config.yaml
bias: "none"
extras: ["some layers without attention", "local attention windows", "gated attention", "value embeddings", "hashed n-gram embeddings", "a smear gate", "learned residual scales", "skips across layers", "capped logits"]
lr_head: 0.00564
Each number is 128 + 24 x the weight over the matrix's rms, rounded and kept within 0 to 255. Layers, rows and columns count from 0. Numbers have three digits each.

# layer 7 attention query, 512x512, rms 0.184, rows 0-49, columns 384-447
122134126128151143120094111127129118121114127119124121103117102120148156148159151168114143149085139104131145137135145128112165109138118113080124139141132127145117133121131100123127123123157132
102122121139096151116113096168110138133168137147140120111120155140130110141135146150084135121101137152129140138135123114123157115101128102147139093136133132105077134133143122095114093102122142
120146154128114144086121129134115104115127119117138103145141113143109116138149187116149128127137153120137157100099138152127090146164133111140127089155102130146087114088105123106100154149087134
137163154135110142108122136158154161099142106141163106149157084148159106093093124178123150128134118123101112137124093135160086139129129187148143134131147104144095155153136154121131137103128182
149138134154140164134123123154168136116163126113107123121089102124159150117113117142121139112105127170118109130172129160122125114133102169113141126151136144169137130143130164113144116084109148
154106160148164117185148129138119149116139154076156145126123140074113142125137123132174116148061163123109138104117171151109121166133129138111146135117175126154085148171078151135115107146121118
181107133157127097110076184141136096125073114173137128120166114133134093150175094117134137137136139121169122085113089086114113107129131071110133138111142103098184120136112144114122128123152112
199128138130134112138096078120125117111131143148111155127117128119145166165133088076136134076113154110152146140154122129130135144100133120089136170157117080152113148132105104146113145133099098
129130152119117163164111131143106127104117118101116141100127133144143134094113134126127157070130131129103109088133155126134130103125124138131103141143140142153121152086153134156150125152152138
147141104164112154137170126095098158167121095194153124139140132090140172122133105166104139121086136144141150123145149128102132139122165114110156148110126132124113154143140137117158111140140098
102144130117088088110160098091121090150121165132128125148147152132114130166158142082144129099091153096147131144129181114146145122140114117129114098082104159113088100133076129103113102127167103
152127109114075142101126119119111098083097138137136117154099133117132140101109125076136118129134137143126122122160126140129089142140095118162107113140046119111132094131134121129086166158105168
121128127113127132098092092104145109130115120150090100123060114146126143140129129081131102158139094151102129165142113127154118139114110116143127070100081151138139143114173110146096136159084137
170154098183081116117125159117133146105147138133138127134141133153114143116113134159123150108108146125134122150115130139151132105139107140100100114128162107174110133149105113115162120111139116
150122135111116175126115162093125114152135123120140155119157130197164085127136137113138087120184134097131144139095153135140097121139127135117168117144141102115138091108118146149132129148142193
124118154134089140068116125134133141122139135156124127080125148096111114067137146137096110125148117115171123123175092088116078150142122100113108138143122181165118134135142098115135129132162184
162136128100109123164128133145161093128164103069138127158130142120105128185143135130113144118102148126142122120129172148140186120106116071123124117082106101142129094195086140117080152131112134
111133173137126171160130131117116142148162129153138137148086096142155162110142065082134169182135131109095110132094076137108124160135144144141122152111154102172143090111114136147109140092158139
129126118160111148099129113131159168141134171135146139101137101115070116082118085092103174150117188184128129106138138186108153133138175090123131123144138144150158166125114126121117115103108136
116118143123182125141174099123109140115093172127135133145121152150154114118131143117129095157115136125119124140117105116115138188072133136131104101129143099125109159141133095135117139099146096
157139083138087089060130126154123068146124104106114109123111157127132112120176076154126135139142169100158120120135126117120143151103141106116149127159118083110129137165149131127107157161114114
160107133114092141112135128149129138152117119111136116134187104147141140130124146100146149133167177092090116152131118090129140082138136101117124163127119098098181128127146090108132150154097130
138123142175142125143130121135090121138137126120113120134112125115125105126142131116155128103147128086098164149144116119148122080147165102179153123142115105102127099155141156083167130099130137
128133108133150178112082130138131148132122149142120115130159104120106123114115113177163106117130141140103169173147115080145124135123099164115127146108127135156125123091109092102134091129153132
139137143100168125135132108111133163094144131122111150146091182134148148096126100118130148144154137163122117119105136140158137083132136115148136156162111168057172136093140102147089136096097094
163122114127091134122136127101131130086122108133116164127115119122113121136137144099082120120111094123118139126104113113093122129102134133139097127162135032110173132103126127126116171136105100
097133098138104163125080160115169141134136113123120111125153110148151117110118180107103114097127147129115138119139118135108172109160117124112159107118099141107128122126133113107145164159101169
131131118105086140123152119120170130165095117143146145106147134113175108129107104155108119095169108131103114103092111176105122114133131119151150105136154122130152174131073128130116135117098127
139151108138148117100099145139142116116125100163149127105136157105166099138109122126108097125157104130152103147155131132137115153149118140114108143149114146104146136128147119123103061109165092
104121094142112157142147136110120116118141100111145118152112129147176153093136136125127127068145125130121108132123117159128159087102121111115107115170123163113131135108124118116137138115126115
097096136156104114129083150119139146128128140065127130127112120126102082113128112135162147081140122138155100141123136137127132118102130158133124139126123153111140114113158148134154141138118131
109169145132146103136080129138148088197133114105128127134150146097114104128149163122118093135175129107096167108103167169175123075116133090119189123134135146143114132125134130127124180120154159
114138148104161146100111102152125132110104142144133119156111107126152119104076144113103147153143098146124119147133135142134182087141139140106117101117164135106086131163138166129100132147150119
154118084128163151133125148162117134119147070137137134125082123105136146098131149154136143127165115092116130138129152137103136141125103126114154109132134116119135083172128156098088139147094131
152123143189108124146129133141140108182151095102127101115129127149145093132134118148135164150170114091114130132149134086116117090143126140152153130144108113121153137138113131071127116163101141
165156165121154120157101137114150145082136138137072124122149143142120150136150115129173140169125092126157103090136128111119124126119102141130164154126130154118102113123140160165112130118151132
125151120108174095108147136108108112129099114101161132145101154129108138122110157167121143097094113107125115136086142140103140086105082126129148137178137152085155130111131146106092144079152115
107087089131127148118112114096135145131152111143105100129134089124146105152115129121142125118145139111147127135127105107106141131154160137105134147138134099176166134119143137138165101135125160
124115171173180155172135121158132157162158117142105118166148170152142178104121117166174101099123099091157166137167113124093153135111114077104129143142106132127144140168079088126139133124093139
153152107123102120129141083164127150120091133114088146133139133155094117088150162167084085153121137099116145151137122123150133153120137118117139138139121160112101136092107096149071123158148159
175160134160102072124153095128102065113148126090135171151129130098127138152144133123137098149126129079088101159131139129136099120110063140075142101102129122159147116112132157115115141115126093
140135137148157169172108126155140156151164130127144116118116159158141139169099148179136148154127100148110159115120159160091143153106107146150135076126150141100121110138086165133102132118104098
116088129167104171144128120159156139132147082124116130075123132141146130128133200091109121128149114116138096108112135143131086085086130139110128117077119118143121147157145146129141112114169123
155138175123106112119145119158130100126126167138122095183161145127150119130170134134169104133167131139148125119119126112175126137161137141095183138169131138135123076122129111137130137094161174
101147154170133146126153141092130084122158144094102119105088128168144085154094145141176117114143090124082149160127136108179156133135114112099113150151094102141127150102109119139122135149103121
120098143149162086114137104105133097116116098124141203149168103128104078109149140159126104133166116152148155100107091159151119125160126162145124159114114182107112169125141137145190075087134134
124124109112173117117153126149122120093109097105117138123129171167130140133109129145092117133102155171117127121072118106155134124111115115101121106164117149106176177119104111129082110128146116
151167139148122116147134118144135105172119158094119122125140144131147119120176165131131105143098178135131087131119124138147125088123163118116183152117113116148105103063134106130141096181121130
152127107118147145150141105156155107109126154107156136128172166123116122154134136151119141127111131148135133093124111143149131121132113104150135113134106138159124131106131144124122096157122158
148129104116129148096137099187105132108091107082121087145173122134133154125141083173148150132135086145150059094123161191161154098100098071157102146143144125103104112088128113139109121121091127
# layer 7 attention key, 512x512, rms 0.184, rows 0-49, columns 384-447
145154113142130104145114151127167149142113145122124121126130149126095115129161144129094156079091150151120115130142133139114145138159135134135130121131101097121132125133107145133135165115154105
126131113155118143107149126139118116099141149134134130158084142107142119111133152144102150129095124121131140143102103162142103110119099122125115118086171110095146163117123120140124136119160100
110173131124098127124122145126166136115131133100110117116104137117115083111142151136130132120133105132148096124128140082117104141128141100140098121102094111153122168127132135133129101133141082
130155182157138136111121115131137128139133121115122154139117132136136176117101150137135134094155132138124103096094103132111112105146107119116105129114144094093114150101155136138109127109142132
157180117160127094156131148149141155138127132146128116116119080141126142107134119133174113159112113134139136141136110174111136139165102143136108132145095139166137137125126114135122138121113130
112121130153163136112115095132119090151158145108116155104106114080156113144084171114133164134124163106116141152122160119111075123161085112119169102095149120141150141147124162134136153152136099
122108163125104122124086151110162149151140111136128109091145151157136129149108119125105123128144168106152080115143152083135066148110122104122127124083125100138116115084145105168118161102143098
087138099094155139156138119117132061129140146100127173134113133090127102131112100057128127113132130146092109101124175175140116101145089132105144130134096086113188133162153108117160147115100127
158125129159109094119132130123121123116105138145127142119105133130112113140121117135141141133138155146163122151131121129137145102126124123145155101109114158146155136124127137110121130126126114
113116105127124101105149123092129146158131145131155113153152154114141144147116137091115144113137150133132136156100112150116123099087128158138134150115127138120106112129119126067116119142168119
091093082132104148121132140110129091128121138146131080120128106148128146115111150142132138125123080125109123102140094154104174135079141149112113151107104136121102125115084101079139133136156114
074112111107108129091154153062166136100121120127135091126161136136123133106153152141127123115100106161128146117097084129143161136070150152134146097117114131170091077133100102070147136114184091
103146127102103100112113127128123144119101157126138077133148126132104137114162150146141096147163107140145110154157115109115144139088118144125093123160107147128069087132092109142153143112156150
082125112123118115118127135147128089097156141134108130126167132122129133103108117171113139186115126148151088116128123114164128121134122120160122123086124147125085129124116113125116099141156122
087146139094114146102137117165120151128125120124111139111131120154102133124100103123084161155119156121126145101118107145099130167098148128112145181136088118129157116146114138140115094142113125
170172138120053171089053134051146089131106162166149096123162121132123105168135122155114142124121157115092169122117120099157106107119120113115153099117079166115119076134149116148139122123125130
121087132123099128124171142141153149123168126155140120088122118125167103172123154079147163139106139146156117135126074166143119147129133144117154133124102129100124122136128127085148152181109146
122110164117144113126186087112124112142135120136126128133079178145135102166107159140122157117142108125134103141154180149164126142111138126129077099129137099130118101128132153138128113099158096
129124089170123142087147090126097103128095114130095133126126091125146120132166188141124131175148121145150120124130159142155115115087081127162128145094121160135114121086154136095129107155133151
185106152118160113120161147144115098140131116095199156123106113090147135152166121113138141106135156098109150114117109109118135122134107107078119119157154126139166130161097112124145116132120112
155151146117113126134111148120102121130122138116165107070137094116147092115095092167132162106136106109163108153156110114093145101129097161155116071104116117169112148131089125134121125141135094
111141108082060143151131154104123142131134113145146142144155116097091101152108081145081144129115129135184141134116122110169102200152127145168147159150135131157134135078122134119101118145196132
134156092151124136120098167159114111153121113162103173152128132149119144174135095113099116087135130101124129136135130127154128132155155113149149091122135113153103112159105127062131153132115129
120147122129118119119121100151127128137115115141127090064158084095129088076095156198130124118111112133141128149158122130145137114169127127152106141118121126116112184070118132141104092129162100
138138147135116133144182130117101153134133160121124158134109109121156127098143115125130095146104134113130131110107070126153211127136144139091119121165142123099148082125099115068101155136089167
140135095090139091117131093169108056111148173106123107073082134118119116162162127124132153108151133154117102107155141122132119152079063127133105110133097116128159095161146098143114116140084081
112149115148125090106131144149112187095150119131133144158144080090107107115095180143119134136178135123131123106154130142114084127157104151125146133181095128136118099162168164127122126122114166
156146102151124109118113166120166143140093154153130144095164167107119122124160161174124143099108141131154113135060107115126093116122139105142075138146150121112149161107099126137104124101122084
159152102112100098122097147102117133037107114106150108129186104108132152121149147105150120139125111124160093092155105181161155156140161139108127162106115087129141100141108152095132179112101148
138148142187074131128140143091101108121141119163107136101156147107120120139135124139094137168109164149125116126118108108118162131120114116138131124120147141125152141124124093156106151113089105
155173121106097139141111118163084176082130144155142166150121100125090111111177173128159158163107126174146186123106150169196142188086124130161101124157184116144095150113116114134143156133119160
087144120088153102101141137122159128134120127114095102118114101125102126133125134157102158169171123150122120119120120128158189142135180157168128145105120158084129115121108111147153154169122132
107112116147132068114171114113127143162148147117113143128096082139136109139111125108071146121143137143131154125133112132123111136105111124123150117093118145162145115117133107106147100162123129
135122109119149128112143101176099088124113128116090155124109145111136133134123143129145141106179141065116145103107184109093108164121098144129125079121116125153147074119121147139063154102136151
133133078196137172100126166177128127167130108131105150128155131146114142103114124145110143141112132108153135129086139112132135124187141136130114099130107145175117160134169116133126089117116169
136114158147091096111119093151134132150136126129140104132130153162152128154118160115129167175135137099147135121138140139109141104142088132131108151126141116162127126080096132176104128102150138
137096107128149126143177148204087115110124145139134176118138153102163120134143105149155138068140123176112122118094135139126149159096100180126131109104134132104117129112120149111126174132133116
175152139142102108100126104091119086113153085137148161125145123139162089122146140144116115116162125102149152167085124157163082119140140141155125140119053123154138113143168138130129152202102133
142123125093137165151130115098086132124137097142084135105155121120161143145141145124148137095146069088126128060097116132170122157121099139112110122179154159116178136123074098137105119099095112
111109136119143149165117128079137166137108163114132070101111116102086125093126103174122090116121098152130107140117127123151091131165089116145119136090118137069118156130131136117122138094128123
143133124129157128115139069128148104096156115122133161081095152094068146094101119123116089112074119129110147143136156128100132128129080118132160105111136151160167167112149155104142149182145125
114155125183151121111136137138120155180131107109150144086112153170143141131129133156155128110156092083124199140176124122104105152126128185141143071100121131126155144132096180130144141107143120
140095081054116117118096139132103111131137059110121128117128130114155137133053137140100110155144185106130132135114109160130147107102110158136150102132165142127145122139092138128166133078144101
113119129142116151129159127146133136126118109153097118158123107123134095146119140115121139125125137136117146091150117113127088174128121135123131137130114138156086144167111143122151144145086135
121159151172146147133116146152128127130146163147117152137173122132127123124149114167128147120122137134171110120166097133155095178139108135132089134124110110154150119166068122174126140087115179
099162143113152085126110049114120138101099103131171176174093147127080128163161102140109133135129077134122146138072089161115113187135157172119110162161157056157136162115162089155172130145120121
089112123115122144096126094129140115185128130099117132095093150103111069122161124147084116114089131117136137097099118107112115116135138095103158109100163079116106122162139120108106117144138115
147126098161132143139134099172157150156150147143130105151087120113117129147137137164102110118135153074124112112146130137144138100093153175104142151147102101112082109181144139091079135182112111
143130134094143129086152169129169102079107157135080172103143118108138186067138099086089109111132126120114140123125101148098163127116121142126105130129084158159160155128089102131131086123123140
104120116146120125139150128130166177154127141125122138163155132074091163062141136128145138115099144134142159109149102129139155146153158121138142140149113137154103158110127142130118082122073126